{
  "n_layer": 13,
  "d_model": 192,
  "n_head": 6,
  "n_kv_head": 2,
  "head_dim": 32,
  "d_mlp": 768,
  "vocab_size": 4096,
  "activation": "squared_relu",
  "norm": "rmsnorm",
  "norm_place": "pre",
  "norm_eps": 1e-05,
  "positions": "rope",
  "rope_base": 12300.0,
  "rope_fraction": 0.5,
  "qk_norm": true,
  "attn_scale": 0.307,
  "bias": "none",
  "tie_embeddings": "early",
  "parallel_block": false,
  "extras": ["some layers without attention", "local attention windows", "shifted keys", "gated attention", "value residuals", "hashed n-gram embeddings", "learned residual scales", "skips across layers", "capped logits"],
  "init": "normal",
  "init_std_qkv": 0.0331,
  "init_std_o": 0.0331,
  "init_std_up": 0.0331,
  "init_std_down": 0.0331,
  "optimizer": "muon_variant",
  "lr": 0.00865,
  "lr_mult_down": 2.0,
  "beta1": 0.95,
  "lr_head": 0.0153,
  "warmup_steps": 0,
  "schedule": "wsd",
  "decay_fraction": 1.0,
  "decay_shape": "linear",
  "final_lr_fraction": 0.0,
  "batch_tokens": 16384,
  "seq_len": 2048,
  "doc_mask": true,
  "train_tokens": 147600000,
  "steps": 9009,
  "dataset": "wikipedia_en"
}
Each number is 500 + 25 x the weight over the matrix's rms, rounded and kept within 0 to 999. Layers, rows and columns count from 0. Numbers have three digits each.

# layer 3 MLP up, 768x192, rms 0.154, rows 356-405, columns 0-63
524504500477535526508489495456529517555479483501504495472489498485496476528492499448441511488537459487496542541487479522503543512489480501529504494464499504488482509544518491472526519515484527
536506513482487516541485486457463506531509493563506439468486491479515477504481499479507463520493529469475506510529487522480480473504496534502495483464494495529500515515492509502534499503495458
517441499490525469533497513508539482500503519507481495506485510515496499494479470471509482500515522533505498515508487480511530512487484528513508500486477508495456475496506497484475549460540502
500490484497564478455472497488495485507509492469483476481556456488554508496474542483473457497518500479471508519497489490482490514562479505477520495460490467518498542541511539455508488492476501
503455525505461477505488462499523488544482480490490482482463526529556523470464508474493479455504468517502473478494541488473522476512489531475447537508510500478496489524460531495519528522525489
496486478463522539464492519540517497512507481468498474529479484509480492474480534485494476459520558512522506480485473563467510517554496511467481476521497466533494490419501484481509452485482531
536465463494537514480517472525487518509515530534483492495538485537494503517493513469514501485517474534516552507559518499517482455462539514550511488489545473476449480510532496486508487494470489
464523457474507492500501480521548536502492524498479495517529475480527506451500506529513516490455511521471483506497461516500557507541511531508468504505511453530489502530489516485527493496458497
502501523497510504526464509530468503514495496473467491564522464471509518482537487499495543494495473462537506473496551497507487491545503517544512456489550498510519484510462448478465495523489482
481511466502449528493504506503469535447513498505474495478531529459475553498527487527484492495470471496510499540505459496532439500481505462500464488506445505471520519515471499493488533515486519
557521475522502509525466530521509489481525502499512442505502525484528510525507505487529492498491471503495524482511513515494502521530527506501488530532502530531498470487512510484488485511477524
503479493497545507490513457505488469499571508535531525530479456469529525491474458500533504508461469496506468488492503511501486535523472506498493473491514486512555520482490497494482493485497515
511470492483513545511487499493477482535556506474490486509533498508536527506495504504563481495473517512564510485523501545516497473498508499473536447475505516529542512526493495516465466494485513
518510518490527526528522480453526531504440536506471475470449506503491498547503478523484518471503458478494498521492466496521468477553491494501456490531478509507492542543437543488469431483469516
475522504453508464458459475500484526484496485477489523508506494488491516460510499467481525546527482515522454447584507476521519503523488518470456477530498509506486467485528491531512508476521488
542506495547542529448534537492467552528507408481492503483470513448467508471497517479490529446490496516489552471502492500523478490491469465471467466549461472521540498468477499484487477457495512
472524469502539520525461530491488473513517489478482502509510468463504498494500501568536512476540536482496509493475492478566529479547527516503515469529474474512508519521519465483463472503531474
457553509501488471490514523496510498546499459507512490509502495494519535534477489478503483505501492523563540484507515509499481477507496502515540488511501504497536530476515515513508513524477478
461518513565430498534491511492511487495423490511490549503547475482490520504530442514471488527413504446496505509491483508479472518493436495487515527493475534466520531463494491480509526521504481
487505492513542487520490482519497524500475510511477498494481488490538509552498543497491463484495480484489501519522528473549498505494476512491492482513562526521467510480459513555490495475489506
499436491498511473507543506481511481493493503518539529530518514533499516464524500521512508483541453486479460556481483481503497502551491495491516505521509499518463495535508471518458502523487468
527516486463506533511569554530476473497497538470478495485492501493481496488484476506495550523524505490478465518491532498499549504518491491485481508482527493498511493536505494518507519482523503
528553494504494510501489478450522512536562476505448502463500513515526516492483488570536530469499506528542506528528528489525478479457468556516478513560467512500518484499510551511505529476529484
498505495450540488462498495515536527480489500537525518493462486540547528467510478510532542499537548493509480513495497495467502458501573481516477486516481511506501524555511492465508510520529504
526519513502461472522514474503469508465501552497515496477459501510494527465475500465514501529480485472534515510502499519466529493512456526518493507506493488490500519473482532488497502486509517
522480475467478469506507505511480477529527514494476523491516486485485525518514493518486472493499516494482489518513503506485469487527485473517504515524502469486485476489500499468516483506515487
495507511469533452485517502504493518502521534419479493512476498501524483533530514502458482467494470491467493475470525455510494542502492490501441488487518504450510535494496508535517486486495504
476505501483485440514531475493542547495521518520458477506518448524493508489505529517490487515480525512531455509494512490527450536498476451575479497513511470524496481537515536525496497516454484
523532524460493450516479487469500520516542491506508457462507468505457515491488477509497505539518450481538492509558476510482536479456483516492473532512487496545502507465522507489515522481486516
484505475489473473493545497553495564478507471534510473481474512520507546479499538524533517521484503489480466509478508465472498541434500519497517526527530405485512571508479501485539545472473525
468486490499487496473537528436525545513470482492490508493499459508543461503557512493518525527487505495491484514506537531474495491492522471457482482538486502527493528536511506530491489471479482
498524486481473537493493515483508485506508475559484485533469496518498507530484457535486522482500441521489491477481508502488502541502491504492501454490512506499542446489517489427529506496532461
496484508483484517540521505505497523484468531522517550493514504439515504495525495500495522507514529532482502484491506497496497522499487467509508502467466518467489508461494526485484495466462498
503516500472490526476482572567477490497484499486481526489499512483523524480493477455500511554475500482546485502512560518507466473491485499492508514488500497474463529487502506577521486509476559
468498494499537504509529520515503468542551459528451491509535467489481509504505451500503471469498518550528459505519545508493524506511483531496457529478493547516530495446497519473539493474520518
497507441461505484508499534481508467501525519500455492507489515482496517500503463513542499461481519500486554511503498502524538493505526455507496490496508496488478492545509546510463481527511521
449483522523520491493491530480526559510493455462490514522501488536543474481477450493505478462551484478519496502439507509458495529489498482495446489522496479499522478514516491481565503549557494
505495507506469513520507461497461529495487480471505506524478535514504495498488515536515502487481473463520477486502473532454459506523490561502517514536516504501493514471483510549465456542504487
457508492489489488529504505456482503524477470489485502510509491472494505495538503511435532614421528482500510502543476486551477531525523484529494499492489507547480511476501501507554494456529503
532475470492460505497494521469475497483517482486492513502513497527475513500527511476529500494513517488510527493498498511478491499528517477520502526474540497469479493504497474509480473500520532
525491514524526521550505458515551532486499505462490508511499516532483549508490528440457542491544489492470500512490533504519520509516491501532463459504466478456502493467502511502530557496554487
479495468518548493484545513483533483521476516500491484513514516509499459519500485529519524472506526466493510496483488488460510504508506487544469507499472536518526488490481525539490471491540472
448463498506496506490515503450496476506478523480468526540518501537493504527509489529539511499509474454458502469501504514512484490482500484495526497484510493536517498497480453462495503531512487
463512540473513513536496475519493461471472501524535458470498502486552510481477547527567531513511462490549489498512494543539523481529448482491481535520506475498520514447491477521518519479509497
522489487546503518440484523479531476503465524532556474449519489499471488464468510496508517520493508476516503474522462527485520451523482502468514480548509514522475477487514472532446480527528492
470517459575534473491532515480526517535471487483476494490519502504477507464462470516499443485465516500512527539522538492509482531470469529544526495487492519467523481519518529487480477507519497
503467479531449507529496518485484476502497522485512468476503475485508509522517484492491515468541464493516519498518456493513475510510476508493524481517500547460495492514475487459517488501500493
479527519504499520484538510512505480501508503502484482464542505473496515486502469474484535487456525492514538482470518487475521490496503496502466475528480521512492562493500458496466462545469465
435528508523490384460479465463551462537459504544496486486538547520488504503488532478533478507503474490548489524538464497504488491496530477514514511509500500495541508515511521497516438536481453
501516475505522495490499528467520524531474517513464496495491539474517510536508503455484550559504485464510498473531542486488487483478509556562480449479533537540549528538510566534510534534499491
# layer 3 MLP down (transposed), 768x192, rms 0.146, rows 356-405, columns 0-63
481498509492476530540502508484509485464506497451501474481541480513532492488473539526522499489495501502501455525523457504500470484495495533456527535481469445449480532510495483485463477538550461
484507511504487484513469509488506534495535518545505533505487511499503471518498530479473496487504460511470511498506506466477504446497472487474487546424502492497511509512488504526484457488459504
496513527507479502496476470510518497522489499529519504532530494524498514505524491545492510500503523511442472509518477525486506479515498458483495496510537536474522500507527510496545463535526511
506506474507457480505483508461501532524534479466544506539503447487541490546497511480480477505437554507516517469474510484492505509521516527506526435483488506508524496532488538461495477541515467
471565470533493465490504559513487516491499490504507513532547503517496520482495499480484501498514520490514530518521537491493465485480505508527467481481464530489523501498519490474499515468502540
497533475491514484477473515461535499505508477465476467518458516498504504500496513500525523488515478501507526506495517471515478522491477507502550507494461517491561503505497527517490524527490552
494491521518479524520524528528531520475511549498529516494483484488507517479464529498518497516500504498450492489505496450556460472419533502522551483502491497520470527494517466510512526519500530
523478505523486495488490450510498505509547500468569496514498451486537527484490529483474532530509494504501493481509514518510544482491492511488555500501469453477493512513489488502519473479473427
519479493540496485523490496483509511464492511464535520555471496496567554468515487468486532483513516472514486515508509521489494454589477506483503492493529504478503452474509482465477516536504504
488489478486466476475459494485517528477525522458506501496500543469509512490510507497532556497436472463541507523521469501540525460479471469497495529519512491515505505510486472503469467486484493
489516498516507459514463486537511468490530519530468489461472473532462512514525537493523499513493539513475536477540531474499515474498546472483492502474506540492504483505479494507527468508492528
534496494543457472521480499510506513489504527490499490533469518481510464518523476480491486472500465552496518486440547505504505529493540501493564535501465485498532492512492538476507474490501502
491477493533481483501496500503514467493500486453508516512530487486492488480534506535503511517480482515541543484521495519538513470498527525474514470501506517512523498565483541486462513472512526
561514520537498499487484480506548489527458507472487523487490488510462508510497517451450493549507480464470523461472509515497490519470501501469514496493535477483494459527426512515529517511468522
533507445520473491510514467466540497484486508488479505517541489532446458502497485486503465498496491504520426512510469508474463453532482529482550521494522483458496497490498464557505485490497461
545505493572491507508500483527491462496500492508480547495460501527463463432531506495519450528443484511487462472513503540506490502499491461462490475472484456491490508507451511542500523506537485
523523502469506505525514472422460493479513518472507505519506493484492505470497541519475479435471469506542493477450529526540490505536556475511495515527488542455526511541527513487509488507471495
491457471489508505486541478506498482462511532516510504516473503479483478475471486507500510507471511482469490512481495497524506517480530520515484510503501485489489518503489490490477519488469492
497503533485504471497489476475489520496515470464513521501500485493524527507555508486504519510460541513481502496512481491479474477503556515509501524514491518530520490490487482493545502512507475
543501553513516495514473538509534474532540451536492511463460467490504519470493536496473501497523519498471500475528471514493490471524516524468467478463494536467493501505462522516483470505503514
501491511493491484494487452470548539470423463526532447528505481504502545500499548477533518534542494498459475505534469518504492496516515531478519533484498529505485496534472484529495525507459493
457529470509536507522482474452474560515522535507479501482535468483496510500500505480518502449541507522483475533557521473508531506499484481528487495498540547465510451509495491514539488511478470
503487551493525475506474457486555498490528521503540498542499509481563510475500474516522520545495459485468510475509488506494504479530514488508485502508504498501483510507495501531511517491478515
508498505507532514511495461488524485490513493506510566464448520509518487489517495517484509446526499500492470518542508489474508464443476508536497537494511529483481480523513506490537500479494503
500479504496491497506488534479498487493534544501495472491518507499520490497486504561516509508495507463495516496494463472453513483499486512503507487507503505494526500491519489541540488546499501
519461498532516513524507491472509504490545510517505499465488547522508541495518518560522527476451531558487515492459490501521485516531516458484498490500495427487511470520507500462538517511475484
518474501507534475540502513491511534502496508477476472494496483523522537605544503485547434481470532504480483512506549468497462504500463488520486497492497508482485470508483464500498498440468482
525457515485502514497536536493511506511457501473507499506510469505543520467506529501520504522511456487497494477521492458507485498476460443489509556483521533494524518483525515499491490496524476
511501505534496475515508470492493533555492477519497522494460505569465476517456491544495507511495515460524571509509509484504478462522530512483499538481446482512530485513495455543555501526491494
496472497504500533495521443544498518503480528488485522491486493541481498497500522558488486509501461518514494554476490511499510470489506510526471522475510493474555512525472478493475513496446533
513506510501566510471524515507453516513476455504507501519497496514465490517490508479522500506491535501529504504485524498472474528497482492504512476557519491476519553495502454514470527505496517
500467527513487510455500506519503547485515507494483504540499488482540524551475523518510470542553464493527517536508477503480464509456468494500514480490480490500484511518489496535480456494486512
482489531515493479526525526477531522520454510530490511481528507493491522523447452502482490513508519497510489482500468518458485528513480473497516486465495479501478519472505467504456499479480538
512517536510495536468466483524532481497528505479475561509496500477520529512481500521470478528509496484508517507485512464506499525503480546561495528471497465484462494513497510539534480518509489
508513477489512529515519501524518470494488541498463502486507470523473528532510507502518486477477515523548493493533518488488478502469506464505493477484498517547511470490535480462497470493498506
528490532512472503493525496497546540480505525503530516518530478457495557521456483505464503504543493469496510485503520491494547468487468506481507470456472534549478496474471503509509466483484512
564503485512505496472516489509478505517510490502510491502527532480547479529530531523471484503445493485481533481478505510497510518519485524514511529502497457555506473485497520504487499481478514
517478513531512521486498521518564475513498515471475500488455505520504509471510470444495510524463477522483488456498487514496505478482479485499551489522485541486502441492493441473510470502468530
524486475494512511493472460494486543493491509479495489507484473517510467507512502469480469565534512536532519499518503490537466516539486498540538554484523461481511506464496481517542509473548487
434478532503507472515489492517539488494484507495488459505502503490502492532454520533491489517499480498484533440484514487504487481489529483462485490446498492529512517464521452506522498502472490
476495491512493533492507518485499494514484457537488454547471486531499508510455519508494540530444518472491507501519494485505521500533479497573512512489503485482468495466501557449537469510532446
469461515507429483511522458530551459474499538501485504509480493513543497474494528514516486512496500529481487491461495566486451488480544473502491487518506443474474499502489528484495512529482522
514490515507492501509525483473492484481503501469484509525455486482511521456500544491493538519477470535475518475440499478496517500519507517487528508498561495506472478473504445509527559491477482
496509510514511494469473461536520485521513503492529460471508510468513480496493528524507488516501538509491503472466489553526524468515470492487537536529518534486511469472543479496512470453540502
522517478537488499509483523511497548476518479515485506509502496473487495484510518476516490528515529524504494492484512492489502521482496497502495508491520508524485566435547437553497499525529492
445482465482483517501515512478498485462525488505501510479499506492468482467520529487494517505518479479501490487525495505510492492470526456489503482495509477502528515489538512481495526510485492
497497520530480440511485489526552496498470530507513501474471521494526517538481507491475518496522460513496519481524531485521524485476486475468491479484505464523528552482516494517508519481512490
505493482512483501510479472515512504519512518526530480482516502511529491513480487471407524475515541492488501472498515482475539480477470488471505500533501535477531440489454477471496528554503460
495477487490461552502486449518492497508461518531516532517483494488503489480521501498511461515477470518491507527500476521508501518498509457504500512513531476503441450521493476491549499501482515
512468533504480524486499508497475512505531452470495477555474520491514513490496494476509526527536472526509511477471541501476496476470536509541519489467469482500527467499529547504495526562508517